config.toml
n_layer = 10
d_model = 576
n_head = 6
n_kv_head = 1
head_dim = 96
d_mlp = 1920
vocab_size = 25035
activation = "swiglu"
norm = "rmsnorm"
norm_place = "pre"
norm_eps = 1e-06
positions = "rope"
rope_base = 1000000.0
rope_fraction = 1.0
qk_norm = true
attn_scale = 0.108
bias = "none"
tie_embeddings = false
parallel_block = false
init = "orth"
init_std_qkv = 0.0178
init_std_o = 0.00399
init_std_up = 0.0178
init_std_down = 0.00399
optimizer = "muon_variant"
lr = 0.00212
beta1 = 0.95
weight_decay = 0.055
lr_head = 0.00636
grad_clip = 0.5
warmup_steps = 0
schedule = "wsd"
decay_fraction = 0.665
decay_shape = "exp"
final_lr_fraction = 0.0
batch_tokens = 131072
seq_len = 768
doc_mask = true
z_loss = 1e-05
train_tokens = 1025000000
steps = 7821
dataset = "wikipedia_en"
Each number is 200 + 30 x the weight over its row's rms, rounded and kept within 0 to 999. Layers, rows and columns count from 0. The size before them is the row's rms in percent of the matrix's.

# layer 2 MLP gate, 1920x576, rms 0.11, rows 748-815, columns 240-287
096,170,187,220,221,209,177,143,222,225,206,178,217,240,204,206,213,206,195,214,131,196,228,201,220,240,159,241,231,186,182,207,200,211,184,172,165,202,198,210,235,236,235,230,194,203,176,188,197
088,175,216,243,165,213,205,225,213,245,221,271,202,213,231,220,185,163,183,261,179,176,196,234,214,198,148,223,169,224,227,195,163,156,159,214,233,232,189,216,224,217,162,178,116,168,229,165,176
115,193,230,222,189,201,172,202,212,234,201,185,228,275,217,201,184,179,215,210,194,202,215,177,264,167,175,178,201,236,174,161,247,181,183,225,166,149,169,155,209,160,191,191,177,210,220,230,212
101,162,208,228,181,215,204,200,213,182,181,184,220,183,220,199,176,175,154,305,194,176,134,196,212,230,193,215,131,211,248,143,185,272,243,217,221,190,217,192,180,186,191,205,223,224,163,182,139
098,192,190,198,219,187,202,212,205,182,178,205,176,198,219,182,234,188,205,203,206,181,202,171,188,200,170,248,193,172,214,178,194,196,205,192,222,240,172,176,238,163,192,207,182,231,172,206,240
085,184,224,201,220,190,185,226,168,164,235,231,188,169,173,200,176,173,243,217,172,170,186,161,210,205,175,230,282,177,177,187,257,209,212,184,209,215,233,225,217,145,187,176,248,187,206,211,191
090,226,201,153,217,230,183,195,197,243,137,181,198,166,230,161,178,204,189,231,226,170,148,227,171,199,261,148,235,204,173,197,169,225,208,199,204,219,246,165,213,153,220,184,167,227,163,225,199
092,182,214,221,210,184,218,147,213,270,201,217,199,272,230,209,224,116,162,234,200,147,190,179,248,173,173,231,195,216,169,227,236,240,160,183,160,215,179,214,219,171,212,209,255,209,196,197,166
106,190,186,222,248,214,196,154,170,193,213,211,171,215,148,152,211,230,188,173,197,181,168,210,200,200,171,184,189,240,199,196,207,152,220,223,197,147,207,255,196,160,197,214,233,126,200,245,168
100,228,284,232,204,188,259,221,181,214,168,178,198,227,206,219,178,171,242,180,170,209,229,191,223,238,189,195,194,190,227,223,189,228,163,238,211,207,239,231,201,241,202,199,202,178,256,221,233
096,207,187,179,220,214,246,145,227,212,186,208,189,170,213,218,211,213,195,140,188,212,129,214,174,185,161,237,145,198,223,199,157,184,233,229,195,200,215,198,251,212,211,176,205,212,160,211,171
099,219,159,144,201,185,179,188,228,191,195,215,192,193,200,207,260,274,190,148,167,187,195,231,192,218,186,229,196,198,201,184,204,201,241,153,199,259,220,195,201,192,229,209,213,208,218,213,275
091,224,210,221,198,187,218,183,120,220,166,189,208,237,225,235,219,223,200,129,222,181,218,162,160,167,179,199,197,216,196,215,190,182,210,135,213,268,230,203,222,195,182,171,175,239,189,169,189
116,173,165,182,193,182,209,149,184,202,182,229,189,205,182,211,192,203,200,224,159,212,272,199,264,139,226,199,138,188,182,193,171,197,189,270,202,180,200,219,219,181,233,207,186,175,164,186,156
095,205,218,210,224,215,178,170,168,202,179,183,218,179,188,217,243,177,219,221,213,200,204,196,180,156,155,173,204,175,179,255,254,184,222,184,203,174,195,196,178,223,190,206,221,190,220,197,249
096,206,228,261,157,205,210,229,197,181,250,153,151,228,164,161,202,210,206,165,187,256,165,242,162,216,179,159,169,202,247,194,217,173,157,179,198,228,179,163,158,217,201,230,129,184,172,230,150
099,180,212,185,213,206,150,225,171,186,173,257,224,244,189,206,204,181,213,196,190,209,184,117,161,169,227,217,196,246,223,196,159,182,228,227,239,200,199,186,148,194,175,200,155,183,207,201,183
106,187,189,209,177,207,195,195,218,175,230,223,196,154,200,153,220,222,168,150,264,183,208,236,232,192,180,212,230,141,232,212,230,217,248,153,225,221,211,208,237,200,254,145,177,157,208,201,139
099,164,218,178,182,160,144,178,163,212,189,169,199,184,243,217,177,164,205,198,166,228,249,201,216,231,153,228,164,178,185,178,197,161,143,232,229,165,195,179,212,161,207,181,162,224,223,201,202
105,221,182,198,132,205,220,218,210,223,180,202,219,282,253,215,154,167,166,191,157,208,199,169,166,209,229,238,220,246,198,221,191,179,217,252,182,169,189,183,144,192,148,144,224,176,215,191,212
108,155,239,207,203,230,229,176,164,225,167,155,217,141,227,167,213,184,259,172,202,226,152,172,217,155,207,212,233,210,240,170,192,252,160,231,196,158,200,157,170,184,257,165,215,143,210,207,190
094,198,184,215,149,227,248,172,138,205,221,203,213,248,171,197,241,174,187,229,233,175,174,190,160,216,200,239,152,209,235,187,206,157,170,209,187,182,200,185,203,195,191,202,201,162,251,216,232
099,210,239,168,242,264,199,239,262,180,220,264,199,224,211,209,181,217,253,185,202,229,232,194,249,148,242,129,224,182,215,213,175,236,191,214,120,173,179,133,199,237,192,255,159,306,184,152,209
100,206,273,216,191,225,199,214,158,214,252,223,228,219,198,209,220,168,208,153,179,239,177,214,251,170,184,148,258,217,156,221,194,218,199,213,188,179,220,190,178,205,152,179,178,181,224,214,186
104,216,220,168,212,221,201,166,229,151,181,235,212,225,256,210,212,145,185,191,160,196,188,177,210,146,220,193,205,195,250,224,191,177,188,208,183,124,200,190,164,210,236,167,158,137,195,142,163
096,168,206,240,185,189,258,201,205,201,157,203,191,197,194,142,134,157,178,197,194,243,189,179,221,163,169,202,202,196,220,195,235,191,234,183,154,184,168,188,191,198,182,246,151,244,191,215,219
105,150,205,216,201,186,221,234,263,277,169,219,222,200,224,215,203,171,201,176,201,189,222,211,216,186,206,221,192,192,240,215,162,186,215,238,203,212,196,212,156,210,159,194,159,207,241,205,156
096,247,209,146,194,194,220,188,141,200,219,235,227,121,216,174,256,218,210,175,191,248,137,165,206,193,224,234,234,199,226,221,191,206,205,190,131,229,228,179,140,190,165,215,209,201,225,183,176
101,222,166,168,192,176,186,180,190,210,219,217,195,198,168,188,197,227,245,205,220,176,195,152,194,231,226,193,190,189,182,197,214,237,278,139,194,185,209,212,224,225,172,178,205,159,224,205,232
102,159,265,204,156,163,228,150,213,213,203,224,160,205,199,232,186,198,246,183,181,160,175,159,193,204,190,174,209,202,230,202,227,205,193,198,204,225,213,210,175,175,225,242,181,235,211,249,244
100,164,161,215,205,164,135,250,163,291,253,178,155,175,248,216,225,245,251,215,163,252,225,145,215,172,209,228,200,170,231,166,220,236,239,196,189,154,203,194,197,166,199,203,179,150,225,217,196
104,261,204,203,220,237,180,194,184,158,159,222,250,200,202,193,203,181,166,177,187,165,169,200,219,207,227,249,194,235,179,236,232,195,187,156,218,172,169,239,201,210,186,165,262,225,93,243,245
091,186,194,126,162,206,198,204,216,172,235,217,188,214,191,193,211,211,210,210,201,230,208,234,152,163,216,156,148,236,210,119,204,203,252,187,226,247,214,243,205,218,251,197,180,185,167,188,192
100,192,178,295,196,192,217,117,229,198,207,237,222,182,165,139,168,159,240,197,140,240,185,148,230,202,215,140,207,161,214,207,201,181,181,190,136,170,181,216,199,166,189,232,211,205,197,136,227
107,174,249,175,204,211,203,221,134,186,219,231,173,207,175,151,192,192,173,192,216,217,246,223,191,201,237,207,139,191,172,223,216,244,149,205,215,185,200,173,158,178,166,196,187,206,226,234,199
102,203,159,165,216,175,163,182,175,179,169,233,233,196,189,174,160,180,163,231,136,239,235,238,181,190,312,268,230,159,264,208,217,197,159,201,177,208,187,156,185,195,176,215,227,153,176,193,191
101,154,200,222,203,213,228,195,203,233,171,171,211,206,163,188,205,214,208,244,179,220,200,163,198,229,245,275,187,188,184,222,202,166,171,198,186,238,170,218,188,197,206,212,212,210,186,260,193
086,261,176,233,174,184,174,248,206,181,236,249,208,215,140,232,202,187,194,207,218,214,199,258,190,227,178,219,224,180,269,219,186,264,213,215,207,182,188,201,212,177,232,153,140,190,211,256,197
099,262,224,233,221,220,178,188,181,198,222,214,239,242,171,240,210,206,235,154,220,160,184,161,213,197,221,206,164,199,231,190,195,216,242,189,196,241,236,178,254,266,181,192,235,177,125,182,150
091,207,198,136,178,203,191,185,252,220,164,198,256,215,186,182,246,202,139,142,237,174,201,149,164,228,130,272,165,202,275,208,241,186,223,295,213,186,167,246,171,188,192,183,199,197,199,189,226
102,159,206,160,206,201,233,178,203,221,195,169,153,199,190,217,184,172,238,156,130,164,233,215,189,206,169,201,208,245,242,245,229,218,149,171,123,219,233,214,192,232,197,199,153,191,219,208,238
101,195,263,182,167,236,234,200,223,220,223,234,187,237,222,211,223,206,267,179,159,188,127,211,272,176,179,173,176,207,207,230,184,141,212,165,209,175,182,227,253,206,234,216,191,185,179,206,223
097,268,223,155,232,209,129,150,171,194,205,165,195,248,224,157,212,172,230,216,224,204,209,228,229,172,182,197,231,174,178,182,222,166,169,194,205,234,179,188,229,176,173,175,248,151,235,179,155
096,226,200,233,192,202,244,153,142,229,195,216,222,218,257,247,183,197,215,198,203,243,210,233,217,170,243,169,246,220,236,213,167,187,243,189,140,191,140,245,226,237,194,237,229,170,183,276,209
097,264,200,226,257,224,203,238,249,160,230,208,138,168,192,192,167,202,254,175,195,198,158,203,209,200,170,153,156,234,205,217,171,148,210,235,153,222,218,217,187,202,190,254,229,231,199,238,201
103,218,210,183,171,211,203,199,162,144,273,181,211,146,160,184,196,201,190,209,192,162,205,166,200,190,215,160,179,209,156,178,222,192,165,241,213,157,169,202,219,232,206,162,165,179,285,194,154
101,185,236,165,213,200,175,160,176,194,180,210,157,141,235,163,194,205,235,230,236,199,257,280,181,233,167,205,240,205,223,141,209,183,217,208,193,201,173,198,202,224,200,229,238,210,168,217,221
096,220,172,182,242,192,186,212,183,170,212,225,186,189,201,185,173,184,203,184,252,183,215,192,184,172,141,124,201,182,220,165,206,207,257,225,184,177,217,211,196,186,197,184,215,170,142,219,216
098,202,225,237,256,198,203,203,193,178,184,181,159,224,254,232,203,191,217,178,126,190,209,248,207,178,215,202,200,184,249,212,196,206,182,183,177,190,228,174,225,238,170,233,223,205,145,135,177
104,191,206,236,190,154,214,176,245,228,157,179,191,214,226,209,186,217,200,212,166,255,183,241,182,207,219,236,159,207,224,147,243,205,206,158,224,175,200,242,196,197,193,234,218,156,237,169,200
092,188,217,228,163,235,186,212,184,190,214,180,231,215,211,123,245,226,307,131,199,220,189,232,239,208,249,214,190,175,217,195,162,192,253,228,129,222,197,223,176,210,246,172,216,231,243,208,191
101,197,211,242,179,199,199,230,245,254,257,223,196,239,171,162,224,220,189,229,224,243,185,217,187,134,194,171,169,192,178,226,164,244,155,180,191,222,182,233,264,231,127,221,236,197,193,158,183
106,187,233,229,185,234,214,182,193,197,249,193,212,164,207,147,167,223,180,170,167,212,169,156,230,237,223,161,139,190,233,187,185,199,262,217,236,186,236,167,158,249,209,186,181,193,208,225,186
106,234,159,215,229,175,228,240,193,178,162,137,162,173,191,203,169,209,223,185,199,202,212,211,220,270,218,182,261,207,199,219,182,156,235,190,185,185,198,243,206,215,137,227,191,155,193,210,252
107,219,215,168,238,193,227,196,253,227,185,195,220,182,222,193,251,184,204,221,119,173,198,216,203,166,238,172,176,212,168,225,218,206,193,196,186,220,188,189,226,233,215,130,156,186,178,221,206
094,178,192,181,289,172,183,166,181,246,175,223,222,171,227,194,173,150,187,191,212,204,190,199,222,189,200,202,201,238,169,204,202,181,182,181,162,222,207,181,241,171,212,199,200,167,209,210,235
103,190,217,191,203,218,265,157,213,179,159,148,216,253,211,166,243,163,230,155,227,254,213,203,188,204,201,196,144,201,231,263,172,228,160,216,175,183,214,225,187,216,208,190,237,202,200,253,216
106,213,251,187,206,218,160,248,206,181,222,210,224,171,246,196,251,264,210,196,292,192,183,217,198,189,209,274,181,224,230,178,192,277,150,208,204,170,225,237,189,211,229,216,217,208,183,199,183
096,215,201,154,218,328,175,171,192,196,177,145,186,214,146,144,176,163,205,169,127,180,181,243,247,189,179,173,145,212,175,218,187,185,228,196,173,153,197,208,162,158,168,158,166,206,186,184,215
101,188,206,177,160,254,233,229,161,218,166,206,187,265,229,233,261,138,224,214,211,219,209,243,254,208,153,168,215,178,191,220,175,201,223,210,169,228,229,212,229,203,227,200,230,208,173,167,202
100,257,161,215,104,163,221,173,207,222,251,196,222,189,232,140,211,163,200,217,215,205,147,160,159,238,241,229,143,172,161,253,221,147,204,198,303,148,217,211,217,198,193,233,242,217,193,205,224
097,192,184,216,229,263,195,243,153,188,196,202,188,206,198,207,201,242,252,173,230,251,150,214,161,198,116,201,221,183,197,164,180,197,182,249,139,181,142,237,148,211,161,137,187,199,226,239,205
099,186,202,241,209,206,165,194,192,196,252,167,213,263,183,232,194,181,234,219,177,166,192,223,172,231,182,149,173,192,225,186,161,177,171,203,239,179,176,227,230,223,208,211,153,167,212,249,212
100,261,241,204,151,204,195,221,216,230,226,143,216,206,222,194,241,176,230,125,242,173,171,136,174,183,197,188,153,171,205,153,149,220,236,245,158,201,152,170,220,187,202,193,230,177,200,168,236
098,198,204,143,268,194,168,181,198,315,245,233,189,259,131,242,236,143,248,190,190,223,176,180,205,147,208,207,182,216,202,190,177,216,215,142,173,248,231,173,185,198,190,168,161,223,188,191,188
095,264,153,162,224,235,177,242,195,264,203,210,180,220,180,213,170,211,221,202,158,198,207,209,223,244,190,208,137,253,186,198,291,280,218,198,210,168,236,171,192,217,240,185,239,176,241,190,175
111,230,262,185,164,177,171,189,241,187,177,203,213,243,173,202,216,253,170,198,155,142,224,178,176,239,268,209,232,189,166,206,167,167,207,206,101,204,199,206,199,189,285,216,195,212,204,212,196
104,241,207,216,237,178,174,179,207,157,161,278,146,220,175,193,226,210,189,186,255,200,170,155,214,182,226,168,136,197,227,188,253,180,214,213,264,237,141,193,200,186,178,153,219,107,173,184,195